{
  "n_layer": 11,
  "d_model": 384,
  "n_head": 3,
  "n_kv_head": 3,
  "head_dim": 128,
  "d_mlp": 1536,
  "vocab_size": 32000,
  "activation": "squared_relu",
  "norm": "rmsnorm",
  "norm_place": "pre",
  "norm_eps": 1e-06,
  "positions": "rope",
  "rope_base": 1020.0,
  "rope_fraction": 0.25,
  "qk_norm": true,
  "attn_scale": 0.0884,
  "bias": "none",
  "tie_embeddings": false,
  "parallel_block": true,
  "extras": ["some layers without positions", "some layers without attention", "local attention windows", "gated attention", "exclusive self-attention", "normalized values", "value embeddings", "a smear gate", "an embedding shortcut", "skips across layers", "capped logits"],
  "init": "normal",
  "init_std_qkv": 0.0226,
  "init_std_o": 0.00481,
  "init_std_up": 0.0226,
  "init_std_down": 0.00241,
  "optimizer": "cautious_adamw",
  "lr": 0.00083,
  "beta1": 0.9,
  "beta2": 0.98,
  "weight_decay": 0.21,
  "lr_head": 0.00575,
  "warmup_steps": 587,
  "schedule": "wsd",
  "decay_fraction": 1.0,
  "decay_shape": "linear",
  "final_lr_fraction": 0.0,
  "batch_tokens": [32768, 65536, 98304],
  "seq_len": 1024,
  "doc_mask": true,
  "train_tokens": 517000000,
  "steps": 8124,
  "dataset": "wikipedia_en"
}
Each number is 128 + 32 x the weight over the matrix's rms, rounded and kept within 0 to 255. Layers, rows and columns count from 0. Numbers have three digits each.

# up: layer 2 MLP up, 1536x384, rms 0.0458, rows 579-631, columns 128-255
# down: layer 2 MLP down (transposed), 1536x384, rms 0.041, rows 579-630, columns 128-255
up579:108112145156107079127151108114139103097114128123119111137134130131143079107127073118074148146124102167113118119093097174179115173211206099127131133136098140155116136127086186139165116113107143138134135064104123103098111131126137087029110126130069112136126134128120114158147058102171124146131094208147125160154147126137101059071174176151125169155163123095161064141117101147139095093148
down579:100102115136147184137105131153129097181132099144161117108104137133183121111136109136181122182141137158164111166111154131101189125115089142117111097139160072181153080080106131103146153143129075103087119159130082099069139129115152118171168110153124100148174107065153115124099089138100105126126133120114105143038112137119098164085151101130162133112111105157157139119081138121165169149141
up580:118074140096050150049165125164107139096144169127137179083141130123125164233139071144099123078127154155155108099158208117151085139117124134160108081039173139152061149068147140126055147137118128065160148156182155075120119168127056159136087164143145053103119173166129102180149131120085073129135140093127182188113153126138174076127080095112065151123032134099145090120126136094162095135080
down580:078154124196137116109170195170200135095130154168137090152172177165125136161174120135092138149123131119134157109168116153144089124156142150171126141091124138083150128107179139174125081144140146088131084094149189179171127130109158095109128132120174124168108129082098097137143194149092097127129150136112140161183167091128165133137150147182104159151157152154146146079088231139192121153157
up581:155093132101164133125156126101150160104085084183158129151132122194076125120131188163100139182130103163163127119131163102103181093145154160143086091134113119126142125159148135152107111106103165107108129161154088128110104130125112076145137138105160171128154132128136161180176128140170095132121121149106080131134041119076128148109144177166164171129100141164125090094145102147101120164170
down581:112162135190126094145150146128074117136170165101113090132134153086161118128080086106115085097085141139116133152107107140142098131127114142124153121086157141091123174123102119115163170149185097156142130102114192105128211130126128145094098132123105130105113133156079089093117117150120165110183073108109173088093161146169134091136112124119132126137135099100117150130117166125172136078087
up582:142096109165129164101128085089186114077111138146056143162112105105159080172107129128124173118138112156100136089143145083126151133182172119120134149101083117188133158134110136134112107168153141171132124118144191142144134145160200107194159091206097102139114178151108150109109126115102167087130124082094167104142159164087145140118140128080110147185145118144195116124160100118089167137138
down582:090135138109170124132149154131167137138146156135156076136104187170149157158119180118108186084151126114117109112156142099119110161154194180123161136117102084116089109124098170084165090147137119069178125077124099129128157153137134139145087073121117087131114129133100100067170095154146112142145110094079083208196127144195145089141092153157121091163130116122218071138172146184134164136086
up583:158130121159155104155166178105141104108174114122088108119100094136156064144111140115132097090221069162141094142185110134184085113114179178102082116103137144092144127093176125112086149071078102143156131104141110176178082122132131181081122138136107094095114122168157069109137152120151163115082158122123112114163133125135120127083095123057082133096152085141142097082175181162114172181135
down583:143135094127194087141163121115121119116090144147160163129163161148147126087101101124134147139057141117116136120140126216079142117086076134154151092106137133120099144106089129168150144075128149153110157152112083111074063092125081190170149143124159097145084126061125170072095138124104134125103146134157121095127170136149095143095132109174076084153131126175164124119142085149130094141135
up584:149141146128158124133118048104097132147153096144151142175149143117129100158157179140116205068144117112154103148120130113133156131209149114125112121111139176190104157140113084160168096128148094116084155123115116155125130169120166190164048136065125159133063180171141081127104125114096116107188085086154143091055082113155161127097094150127160106116120182156152145154124146084116175133130
down584:096122093097169193133078143115165196039158196149194100138131148081121135173143113131124093076134147085100196138145062188089092139138107162096122149131152130145103150079158180088168104124181164162168111142114212170130136142098120139160110140184076094121110151156119142162129112172136159169119150210169167088143147117119135148099023190128108095048161105125127142179133114117087136177096
up585:148140125154158117123162048102135093104179135122172130124089115105079160151119128142155157150159041088142083109207153164080175032209138114188152114139142132110140115181144114135119139114101125108134031156164090106168119159107073097106117144150144166170063107156154092162134163131110196106109132183140196154116071185080131126115061139127159174126140120157097146068182135102097195142176
down585:095128075172121151086101055150141038097112191135128080102156127124094126148119106118143136149136066106182229162151122189072076124072140137134095121073140063137110123105176122133072113103101179184102116099168091121124082163185108174080131107075124143224096128118086153099139181121127052142104145109092119132182126083168096095163088140151100156112120113130144085058111188147205143182127
up586:124145140166071101099123142118139123162141172193103153167175129143129109143100114080147120146087150183138090109160123106179108124104162123091144159120146122089087137157159100094136158096128086119106142127172141136059079116149104152105141142115136148078135103151162082116147093154109087161144025122110096118139074129108099122111105110138100138102174122146160144138120093098140159137112
down586:102117118118142129088176137144153119146137092149128141139142175056150165136129161113127099104067142157102151139160155153139117124144080137125121058150075090100146157163107156094118115121116069146160137157097075145069129142111091106101165170148161138117064168105131132117156132125126167119159141100100101161107115101095087084165117149104073122108112199160139128059098161200162153164139
up587:111127130145159143133147121157146170130197110108123076091145075147095084147084136106160138128165139158199098115087092145148123115217106137082136112159144115156146070113139136119131162110153084114124147179135063127118094118112106145120160153067080153148082112145155067185126119146159100129100087209111084119086090120100064112144114125141146119181070103154158164184102132147098250170111
down587:143152132123119179162123113142148190117118117145115119054190124045123101111135111191177142155076104130093115085120166077167118139159102109123068146098099079097097145079058202131197079111076157101113118079102174089187153113135112101080169165120118186169151117192132092138191139172170054130140110072080124105101133126106148118186068094202092149136206151145129161151124086107163130108136
up588:129083157159021051117115148135151123180144122085157127217171087129102142128175173092084090168101155151196127075072124140158101103099117171119146082132144123135107120174090152095171153133122125137133185112121174065065050190137088170127140081132137084098028152099119074163117143114184098123140120138107131118128105142083120104101125108169138146101087158125176157132100128142172103153152
down588:128173160099199115169076105132098133173140117154130101132106128159143126098113097123170166149170125124147183140097142165116121159087111136103117128143115118108141141163119103154134121153159188107065147144066146123077113061116138095080041172117157107096148101161074173139174159130089206153149121130157121096175133080157146132138134101101093198136136134159095134088172123090098159139163
up589:153127118185157175100145077157130125126210135092141165085123114159113140158114155113096105157181167188136123103171153140158088119165109111150155107097173153110115191169155102133122088129113097140149099085135072103085098115105106136187100115167114133121151177098122131109050133112123065132136089147123104100145089130184152120145155159088160197092120076121125189138117154147114145091179
down589:123134182138145153120094080147134106130112116147106094155104082151146092111108101090130106151143085084132190119164128169151139088132117097120159097071127133092115133141093113047155108105156180181071096112118099139175168076150144080086129083128112139136131144129039135132145150125120144110146117113113110143128120104086133129152076145121155167141160113110113179110154073112068113098141
up590:138120143109158122118182104148172100113162092092138121142075115121134079113127186172104118132137226108153129104125162113119115119132180089122068133113140133126148116153160080166137087127119125129147151141143074164088085153166060110149165150077128122104132137129135152137129146169168088103115078140156100119116093142130067124142108092117194170135159109190161142142137146152136155199193
down590:176140129165064131112094115092126136102133147082093150125120130106131204108143085109135133131114156112174197104133108151113169083140107126193103133162091106146155148172082109183160135172130173073056093123091138132109127155128145145118149156168104170145111151084135090107128160167087165141085057184103176138084135103134146169110162172122108114128099132125075164139178128163112095136148
up591:134084114069162167163170131112176134099083159156183125170142081098161102087197183115129164093123145104103132132121155127132133123149155120184059172122131137107104108179149152131138041129117122106078108150154091100094088156135150123098150155130096150116169161150095052139123128089193123154083124146100063165150098139137146132089171138130186143104081104117125114104108165182182081149090
down591:187150074152131137172096072154101139124112115175133126153144109136191143173135109165124087128101139140122137101149120139155143151096142138168125110092105067224109166060111174098115150165170139152086172126098205114113106154076091093107134197107156132096152152134130162102089130118098130144134085128103106159075198108156152155104140129131137150109068119100178161159150082196196116118136
up592:072128142130148077176125118051133096118160120099121087179137095134110134154143099177129118140140135172152076125136157210138095121105171139103152151114117188155112143163156168103177131125173085107133136136097171164138106134093158116170104118162066181141130151157157086066093138075139160070149133120133105114148139169150071091124113169172153099112149092089145171121118169079178134142093
down592:140081153157080108133112137165128099167103118137128147144131144161113100166134104130121083078119132143115138122195117175141129109089089154112152122057187173144159117128104123121122170142146062064097132097123091068199119157119134086068084172090138111137154114114111166117172142087109156105187143123143183102167124186164133093135109103128165102163139109125124119154194141091138130137115
up593:089113121132163166100113111133138145143100063069166139165061128070139197159145149070137131114120114116176150129153112106146114127096119122109138142091061092103103147194192116129118069112112110138140139110205134134060097120199025130187147089228124143166131091179119127099078107101117119154127146106166081176173088137103186119100130138107128158084190125115159141193098153114127143148099
down593:155103128133166156152124129069083138166132121082145166180097134126121139089100141197152111137118155214124132139134150131133111098130195142160129147108099123132167125131084128163147148105168211080040111161160122054161094070091096097145113161138125122199117092108114153170113169131129121124174137126126101162169236186159133131117099130105165164087183134192149128145149171119171120116068
up594:077103138152149122144097113155114147129102128145128132106088064075155137092136103169095129131156095143120133068086118086071097164126117143121099127100175162117093034153122053110156100135062103099150191094144142181152094123105109068127172152131115164239150100129156145183133143123131111183158137158135075146090109144133108126097154107102105194124066092137221100127078139101139187154151
down594:148142102095165170161148159113156141154116069132156121140127115176109079198118113096094156146182132117078130110101063125110103117113065111141116113076124066097172159154153131124155120122114099064105103108072147142091084140119137136147140112156086131134110114097105202101158023120100032119170134132139128118095125089157100079202148158177090043168159095112160183118096103192115057151139
up595:057093118130135115133167082111181156108155148085176135131112085168110147104157163100149152067140120129124126147155083130136115087153137133069156117205095157106124139176150075159180091137153106128135099099163142149119114121094183147118078118074171113093079168141109072164123087153095136088171132128095119090124118134075174149102052125127154110097159106145137186143112141100116151168119
down595:106092139150113162161048145202149144095105112156129128159144143055162135111094155078154179143147117136089122110089147137090123131152128216119154098136118163160116089088143123105137115157141178136125128146051129078133108138165043166155114139106119131122079160125204105120122064151117101112149122145129101130126095101114123136117074160135130128128103118098118122214077073159119089102127
up596:168123102071111132095158052150172142133131193132146125119066104118179144159122134092080082079130182183096111148179187073144118110119142106172064132142159099108134123167147113135125104131158121170133090152150147145124125203222092184153120102110164127127089052177126114141163061105192127145158166082158109108106086130129186108148142123067108074143129122103114120144117151182156151158114
down596:117139172153075164206136093149111074088106110119078123119104157157127149185091163132156098179130076089074170125128099187118085143107103209149150113114179167116175133172107127108106160128130132092153176092153149112066182098191163130093144123186141113113078129102181132091112119133129175125108119171130114115111111161108158093071149148095066163114126131145116168112100153128113113146138
up597:128067138151114079101159069068132146096110123103175114175161132108117115114098102084111133121140090151179117105157180107132193168167116087102182103141167148172091118125067102060101206144145118160163138206169125067126110176091075112155057080133120051083133165126132116153108150175077119175153138114167123125134095072054135091130133124152183159111091148225160116153122097120156112116122
down597:098104085136173137097142095150105105122113156104124159146122100098118086095107115144158149157147124144090121109156155098130117209134175137143119136104176161151169144098102146142142166094185175108107169129126097168104075090093078107077151092121138147146087150161111099106151171158077172195173099167122090165122180127131135152181104156086141121115149142164140149144123151140109107131088
up598:121089149142140085101130113174117122126097153108145157143133113102138124113151129122151172055100178128175125068156089141167116052109152112046092154106122111148148124162084149129105128138126143152091071174102135074049111146205095120060156133140115147119121136125130077147123098123112067127178149164091145126155126182119141122116153132119179156162130144083131157081108154164151116127146
down598:135159128180117132151134143098104140209141163109178103146136107100133164109109173182061108119148144115101119123159085084162087103132135074090124143116117130074189156094093108128095150169152205137103103107110095132148127069124108142118093143140150145156127154152153097120100123187116165118139109149121156116085079141117148160159136126157143123167150165143123112126131148093115063134123
up599:120107142105145122098172150198103103097116143124198132177073092181094137115094092114110140096155140185125128055172121128149139171152129125068106087087137123134099107171142153139133140127146146107164137129150094089056109149167132187159136105131104115094150182107143065130077115112082134084115138129128100110102172118121141135071162106113158178120099081143128133144154122123131137128107
down599:100139089081131124114172121106122151116134110123108122139159178121108138111133115155170175123141107143105140159152160106113149104142110149206138116149137127099117168195078092094116065099121185117120103113106102167152193100103158130144097141132149127141114086135061124119142187130087124135150127098126145186136091132172166162083109109155096109131130156134130128061143145105152100128168
up600:143168075156144116152158104123121154139120158195225146173122121152119110157144152136136100084111156124101120149120106168104079154201104077195126081132073169168108101113104085124145131165086137210109136100070114088120098182103099157074091135160132189124157110161136146156106156131164095141205133151175136155133160115141165137117102106155151126121100144147122115169098185139146114112114
down600:158171149109096130103103121121166097096149151116166097104158102134132119116177119145101108119136178124134122156113117181066179110163097160118136130139216155133094211104138229115145096146116103151095112112145100159107088159070128146132203089112171093123203136142087203124141133188097121200152119145186115065121173130186114144149153159136122134105126123157137176164166134151166142097125
up601:123152120137153133170171039126138119058142115152146145116171091132107131160120124172168176177129146117143113173104108114066141138106178215152114124111139173194077111188157149114148066086122117152140115119145143120099111109152092168106137147078115132113109167130130111153138118086158118111106071136155101154148178172089186114136134130075142080102099121120133104121113077095151104104178
down601:106132123133161165119130021110125144080162135138138086101107115102095154082073148078125124163094156064129155133210115151070149101141102118074066159119097138143117091170136110102194199154116124142120071085221138129157104130129164064091132078117154172137112116135180120106130106151121096109149084116084084152147214160051181131116104096145092085211130129128164134132066176152165152108147
up602:092124118156106125083084110162175155155082101125116152118121106104106122116097055135083057152148093122079065133135154148138111152093146085120086117141113131130129140139142099105158155168134144116170106080153086102167133155134136066147135155147159098154165109154102146129101138195091110148156180123177143081120092166106161164106169175089093148168167110134115168095160107125167121143122
down602:121114131159171036113110123124138147143149179104116078094181138170098150080101188069170106114106141123172161153163198176154114101122131126100190123135119100149138157100074081073086090107097130120189149083133099107108112044104164113122098112107171115119138190099103149124146072126110121147090123096117113138129126157079121162129084131152123077090127117101175100117161125141158141096094
up603:149094148128100151166125118132155174112125163131140144106113149165162116163142153074079074134157164131099188145208118095161102087187152152165139096144177124088147157189121088151128104125155140123163108144124105126119108128143111117101168152156172149160173095151099112093103114095130145111148115117158133148086087169207159134124105110123040107077122080143111150050128182124133114127113
down603:103108147117166109156151142168141194092080140175114128114159173129090117128119174096136181107129157116138119120111104085161132117168082148030160127119166110131118117075098125138142091122099136146136130126174091145144105109117099138108128095174142140128163179157148083124147090086126092095106128119109111057171201140084156134074122106131151125133166123140081140160119162130095120125100
up604:175120135135092146111121109188136120059133113119127169103070110090138094138104143123095143059135128181094126112142160136119146141133124148126124150084155125181109104130130109106089138168142126122083203094126101058133107185106122168134115168095101096169098172099117118114160172145128082135128145138080135110123100173128078075118160126097134092160096086108104180133164152065144140163158
down604:108132126152146147148123085147166153114136130108090053156139124123135165121099144126130131112135070111165059091133095092109174084109115155118137119186123125145160119162128118079130135157137128124127168143076127103128100068057131158128116081121145133133079108196125124145159157136157197144156114227096118172117158101114160087085153109116174101148158080085155129086177146124118121123098
up605:178146157167144115113132108139101124111195100147156115138077130160139182126150113144129092137170184162067079170203145204133110125117144062113133138115115121070118154092191104074115094200160126150111135059151138091120064186137071094156135170138156072131087081109127165127124077131064100149110110094221110096180060158084082144131110150109122181136137101137105166112115138074128132144092
down605:098131094169146071105122123129136137080123126118173101165127112133120097080137132122159110056133102141144093153118131118098126158112165110097132077105148114106136183147110097095131100183136109099139178094094175196117070117107098187074148147162125151123153165066149140184151140152146144167099135155177137162186122119173144162142118122107095127124109177087082136087154103145200190140112
up606:158113144085051133122090144125152152128135139125103182055146103173153073139194138102142124154115116106133114130146174184104141128105101110087149128130130150115104098120098147168137091149097122157145133187156151108041096126164162151140175077173150150105163126106123133065119147102111104110148087116153098134097121119154191121148133120158183166083113166166173111182083159126145136127125
down606:116099119175094126094101205110104085128035146101117101080101073159092084086121165129137202075134085150119094113097121125177143097152052109126162097085199074144099143065201135107167140091122129151149181121123152154105132100104139116133184085154163126167107161161137086173151113154124160097068134114164152104154099125145135128148117069141136093134177156165136186148138076190093125166126
up607:090075074184107097088054122177162149131140146149184138143117139141150109123088146133138122122136136096161139072051168146077142125130134094103152081113178165172128169163099049142144171129126128122090173147130089141060110140149133098169088139094156161163144180095127127143096147123133088092212158112135100166123106185157128132169150125148162141140034099181184149106134135151117154222161
down607:150125083108136044133092072082087149102125149089085148154098130096108189125065073111151114093148100154099154138067107060102127158156125175135139119118102119107158117141121140158104103121134115162120158163079133105137161135113114190142102074148175171130162105131160128141117243104132161120120099143126123119122151132111183108147125148068116145109114124144166137173141119154083142099085
up608:143161176084112076103101124191111080147129121087158125110096133115092160120129070127139153119133069171212123171139139069120069094136197109192145117071142142181106145167119171089135150149125148168169133185159100074096089120141155086118085152116145075113131082140107138122096107043119131076162142118143131130107105110112100149152154084114134150081102130156152143123089108081086236136180
down608:137153080131094161075138141108129071160102160073180142170195137122105093151149112163069187119178098162135137136124080070091106083116184119201166088101152123176182125124163123125144056212146132107172145121170130179150098085149141066140127142162142133140164148133125140095107139152143075148113160157075129134072103039117105154116136180111185119110156049152194173079077134127117188098141
up609:166105143108137139059151141162147145086118119171146159173126147187149144109120137155089157146163192108179115125109162120158082082120120165163113132098185128121089114150154178068108084190155074131181157081144147082087114178155116143173118129137091147177131126104109124135170118154119142148182138116204136120152152164151147113144154144122221134120131047140124192082140166152153059090165
down609:141139124113172101126131181064069140131161178172152099103174144031175161121096074068105093091127113046133089045180163165150145115135164146166128111091141120084076119117129134116113166125162139127106112148132180089142187175072144144123116148110167167154075112115088109166086139125093178100158079141139102092148118130113162147141122055067071108140170119121145125163170156144135087168115
up610:198101118080143152140087099094134110159108133112150130112142114139153109156103147126110126154133067117128129116099156112111093132150150102145157095181122134137117072098086146135100133107106088137121089118071065153149125135102100189184132168129155108072148107135091171128122132081107106070148077086143134118151073089104074137122126127112135139072134123131152205135111148167113126125154
down610:088097179169076141117183136163140153108162129177145121127090146126120082127143148154137113109132190066149136123063133109126135141134109077108142134153134129092138106140152111135120163161095119119140136129152190112124166097118147141112146054104113164142075135113105076185091117126158163165111133149140075116134184135110172107114121108123162117163118133155122126140101112095123135129133
up611:080101176135136149131134086101117144157130145095187138118119125156148143139146119151166107184173161123131119135130162067139129123128202085106140121097136163124132101131128133128187074158094134098122124076091079136083084164176058132116131134105133127126099095136145080116145080148116134146139123081172117087164090131156080147080114063054128141100091177153134136116091102050112156108153
down611:086081132123061110101112105166081161115159117082077148112131198113173153071159092122167074045118134112092167163171094083141151085122096119122158161100135070070168176175129148157134155189144167098134102159119162126150069107120111082129168102098114185159135078179112079098118134095106206169128133125105137095130156097130138122142176146156108124171091192098164149131157104145144148080164
up612:160137135096133088166089143113142101149143113067142112113081128130198110127107136129082132123158126124146124163118122093142078164088131097139094130123134192093106144077155072169128102108112179106154103134142109109137141103151032145159121165091166104172166154111106191106126103109158150171098110114135106098091114121104165135143183185085073102054148121121118089178194149036149176121131
down612:132108112144157072111133170137125150122077173152221107181129160144076154149131090142179191182091151090120084108117147132137115119072150075062052081142151100126177129150186139124122129139122115142154131124127122215085145084061180097099081182132155127165147115149097126070078138099156110148077104144150104171152110094116197062145128125164112160090104144131165068104119149112168110118127
up613:126112134131110069128108116160127198144183159183081232109131104093103132117228100167148106098157147158135079138139188137142113206150133118149168113116184130147097083079163083097113131146083125131157192128089114095116146107135173138138093156133149156150116142188104131147097079164141065136113096171158172173151162103152168080097141151148131085127088065170104122064160165075123070146128
down613:123194168178073067189097164120109172089080127130125124135171126115172156062082122129091128148112104194146167094135082146231130131115130133116125145045142112166112153109128142117103143103172135103158136121135094119060123141155139132164111112155117119147088192143112116128110136132128113134095126150127122135143163149139145131141096141176107141103148173096070096112125105108193136181112
up614:158143093146100150106107116124119160112081116082065168094088102101119128115134126144166133121082147115104131134112146083108131059109158114175143127132174129115110157106110099150166154140128179093087095119168115116119117152182118115103136115126157119147148151159106121094102133168107060104118099146126140082117110143126114144063111110040162156140148076095106121116134121107098201165175
down614:125142106120106135130130101110190153118135166179044137185077074132135186108030114156061152136103144135148102143111146073157094093157105208157133133118159161176130123084110121158140131089117115120119108095124158106176167048128085132137129137154133158148170157161112130133127088189182163086083082088097105139128177155180132157060127108133090115144153135125148187103108179109122145131154
up615:119098178124088148120192124144228114134138074108151172080097102139092065120143080109112147101149126114163128170072092111112132172140141225132174122155137174125104122109123129153152094143079056091134173112190122072173101165116174198177170118184161134118115146161117120149105157149161106097146117127153093125067141169126066115107179069127107127141074131108101149139143119114118127126119
down615:114107163106105126139146070098133159142113124158105097091133178096120132130114136102094074015115100069207114123114098114129209112098105093150070162101173180119123113136056154130110095150140206131097151187129119144129168107080157106110115068162169100161156174110158140130086154173152146178172133165095141170111131111131141186161103122167100138122184174126050187109113174116132137136122
up616:065135220086181115136116141084060170125146122106083081118070089148126109108140125130155144169179085134100151091153112172105127125158165149167101124143112106146115094168139114095139141140179116160122135132124133141156098188198098145128123116130124087127117116100191117120127101107179129120237160124200084183103120132122158132082144135120122136140161102139174088140170149085120167147063
down616:115085062109193124153106132091146159170151116095137124140130089103174137188111086124117085126119167112108140143137129082123138083179112092146137123166109074142124102150102097129133099146124152121078121124158075093156143149029161119057045121109154131116175114161139116124072161101165121130177113113102130137094146179121117136108152153104179143156126150163154151077137173150109102143168
up617:141119170187135143127140160144131139111111112159119168057158114221103105155167139173054156129157144082126122123140162140123133124179158158148114135068121090071135089155144112138070123099079140127101127104085123100146107133193096130108092092153095117102152137137098136131119158146117099121114142090136099114156153143151208132122196134065154135069077118119173109081137151121149104150101
down617:088079214096113141212097139142167138149153127080124116103123125122114145086115141085175181133072156143107143087082108094063034143093125193105122108136100125093110118105119136159163146135102174135162164071096117125134092134104169125167084121156113105104096132162143078174086073140163134124171079099080124100081150144145137103144081067112067116164130131085132115173148144149161125100119
up618:114157133152156164137144121120211142164109122127145166143086142099184092156091155136147199136087112146112084131181189110181153132103146123115124113077181122142177133097115156104127143061148131109175093168175127131206112111167137161114109127151163159094106133106117088103135124106105122115131119049152120160149092175140106161129149105116148123139162187100105155127135142146141132134137
down618:156169134200127195110129142193149126097174134107118118152091082086094120164081094178152157123107125137131133174096119141175145145101131150104115182099117080150143015135128088120170098140085179113141146123160141115156106078161155125158093132101133124151102137147117132117114119179094153106151112096127129143169121136189092132086137147131110072170143083182169129144106071107124177105070
up619:096151089075093142083173152070127100168169164137139151123133107112133129133148128115085105150162095140145071138104171144083085135160135080131094140085171177122091111129132097147119170121057053161129146183168102130114128161154094150166096105150087134115130171158118160172149121145051092138123168057172102104159149073113104162117227121054117171137087124170140172165076105064152174155172
down619:184112110134153088090096166115200094139071175111125114164158200135159111117167111095143124098145096161146116190081094103074094123165153142171136117119134100132130095128159162175169109097126082173147122113138115135059143123143112129122117162166127177121157078144144092111128136130168133128133163165111098148127155020098066181141074145123154136030153109097129136110120155117167128155111
up620:084150152145106122152147092157113138081134125151096114131149158107127096178129104106102164103142183115063031087096137075151129163099135147144075141107101181138133045156109121123125158163122169121106151132110088090144121130140115098128133143076183092080206123143166135111112101085116154086127063115157108092143159141087117132140114098160149140135113122094155157156156171131160109103094
down620:096154126157136147148144157168146149119111150112055142132111114101107153130126062102136130079114109164087098081137118138121158085137109174161116102154120147063090177156102149123061098133113171131178116104144126146105140099100155125053122044155164129117133138135116102164112177129059220143077154161135121132170141093085123076152104111113165151152174108108164155099110123133163133100138
up621:159078159119117172124150119136097132060108092138113135150131091144144076127127110129132117055105171142155133136130169110108129089150148147117104115167123189124107107165168103085116129118146132127162151176120168107186127160122135123084108127134154129082091171135091124144117157083147087099177123168159137120139135129111078065122145104107119132146092120066159137102191119119141166165133
down621:069142122180107101153122189147110151108099175145074108163119147074072128137157132153097153136101146113140133098087067098141018157088052114160150136089145125123121060113163147116070114110114104102139142103144144124138169121162155116117150133138102141209164206125131133139144119135161114176112116138136159147158159088146189096135121088171145111134162118135077089141120112108154079158096
up622:118131153103168132121173132093090171127101088106096110127096087095178094117123126126143113131200157129155109125153120177122154123115149107076144157093112158098139104141124118113119155118128124124111146128134094101129133156165120176114124095103190126111104082153131096123158121067081117131120093055145125136146111145110141136165163103126127133144134114079135118121165101083137161142089
down622:112118185147094165164114153146136155138100200119103121154104110153137131128102133138121130106137126137143140097118067223141097107095145141139104129065146167052148119101182152116153124127132123141151138098113141149140132109126110110048116098132123131138127106148148108063120114136121090134131099131125131141154142117114137139107144093116153159170130141106070179162159142106152148125104
up623:109146110151152111162175087139132154105146107195100101106107120127137051128177117160138184095161105137179096066181162130115192111138121069012108137109183169178137108143122111132185155109130111100147133142137103119140124148125145166129112158069180154146132117113148152188090143136164109128148159092129110142126139127190145104129170098134091118129110126041097120116110189074176137146198
down623:053139122142140110148131126155113179132063107128149060150114124128081140103139152126132167150163148092092105116140128104082138144136114150146101109166105135151117153144145111126085154109178151097119121188154160122153157125127146202113108170099139128129177121122163130209142114163156132164162113175146098125124149110076170094113134104161141129135098092140096107132112110082146131097109
up624:158134112141138114130096075082092128109132142168168181105145090107127135163116174104095130084202126082179112135139142105116121186149104116163137109150136132139131133157133090134124138117122131140106189120187166053084106172169133101165153111143098096165100152238152120141095107146166124119162149109181105155154156138088136136093156103163129191166093093133107126124169156106122142132137
down624:102171136142137152118098170147146127129131088084101086162108162113089127081142084192091137159061111141123131124136155175119126093143126146125155111100124129139167150124140099083195136118130162169123086094135145117100167094115174161109107098142148131137174136142119096124106165145112114122136096133153102117158114132057108126097062122091109110102143163075114132166114127082133143114102
up625:083132164208100132172097090082157096141160096174111086087127114122162143115145069108102110165157157141166138147167136174171123188192150141143100122127223186129109151125167157187136076082129164156120146118104102094175099175139141175193064135110136062058114120116158137167108126155116095105095102082136126102166108086089140139094139100124164213073129113106145102150120106142174087165083
down625:165140115109108131101115101125142121104123145076079148129098147167104173125145148116174141075143110155107118155138055100109129119132176104169160103092152144164110102083107135158156072155170169146129123072122107141144129164166163122130199086141108108157126168139120183116045153144054132119138067133078153108133121126139148166117147100155149185151152147157162110138060168168200120106071
up626:126059074114150132099153100068114102108163201108124165086137024080094144174158105131142101121139132103139109101111157123082099123165126178163124125171126122124110160176129097069108094142124108139136176116146107085162095197124162163163126131142087151181127210109106078068079103076089138112124132141146043103166116090138208123196169143145097101149101118093138152124185184110199152099182
down626:123106173155190182166113110115125161137156118118106177129080161148118139185073086149130110086171145117129156150158095178105135131157140173095068100174138050135180076098125165180134085100083056130125104158136165144184115102133187105111114127124106118128160131082145123159085100138194115137084192099166119172116155129106168115123065177144120151121136180144139127144078103092101138138149
up627:163127160134123116093120127133110110117091135089203097073059112115121043098159091147131168076155157152158136113094056136166138146118103096147127106105095177139153135086153118117087131122136118115107201132121088142112106163115078136203109173058140058139169131136112146132070150172098098104121137165125110114098141237136141089061091073081104122108125115105163107099171142120175159149193
down627:181103096143138135208103161167167101122140138111155135106099159101166134131113120145129111127119123114149104128082152144151113159099126057106139156128149096155156169108162128131140146085098124157120112103086150088115143083069123156161111154145147091161111158158150074162159169134155161120088134124159118098089144112099152137166112175136110105121107163108140155114123144149109066104100
up628:077082144105111164177134133089133136132159073141161139098108117074178096109185107102100111152149167106157076134123151102208085123118151158145122117110158184138101077124119158135109152086112139096154138142193119169099123155161114124055112092122138126166096088143076134135108107170116112074080092126102106097123090157117125119169093110149132116145131152100113062083123201080193129105110
down628:160137129127087121084129107144159126063144135172146117144122109100157136128133108156130108172129181096058059131128084125103108147146103097184123089160099110151146110084128203146114125093123196122179115099106199100060138113147091119131148125122132188126114159141159136109140135146115199143064163147139164117087137150114078088108132154172090086141085104125140142113132076133121139127119
up629:137100142125169111105178124098131075117115113158138113076150141118132124115142144176150143110167141192161124082079149153141139098113143109135129100138143122177134129135135148117112165149103130152095124161128138079088098123086116157179119126143138126112153107096155164143156128061178121108135111134158109108161135109111128150095165149095159183148052133136160156128142148148190111141144
down629:136193129108126142105175110090151119118141136096096138170130158119140128127085138116187137107089114107129137086145102159109117123179131118156150100072093091109121170106163142138156136163142149143133167067129144082099156117077121125105138166135157128137135142160078139112143140141129140076102144119132102089107142114107058123178165127107115126145169127024149192151162159090142107131179
up630:155069129154095107125077089095126148109166119052124132158154101142108112169082108110152110163130117149146101110110109048135092144129098128106084104130156121126071150165128123077130114151058071166106154115118164137094088149113104091076155205138113162098125058107154056127042096128156121139162145132146128097108123144107162149028161166144086127116154130075135125111074168063163111105197
down630:124099125153189126146144099151100152115106086110155064152118072106121147140118079110137091104112097117171178126134142091104158184159132148116115115171181086136139134089136168145145137161105106139130118142152116180139136145124138150168154102119106187151175164149166136160061096101159186165104133068117073166110143163078157104116138103094116154090105104057101179152152149086083109108186
up631:143086157175162111159139080102120097124152144107068150137117111171125107106116116166123180147137187168142073110133199115150140080107165104148098189170147177142155170124105156092135148140150136134061126121176117144068086175114178124098118153180099169121106129153116127176093102159124098052215085136154105080114088131135135154113198120082141152099159175190190131151082215114136164069139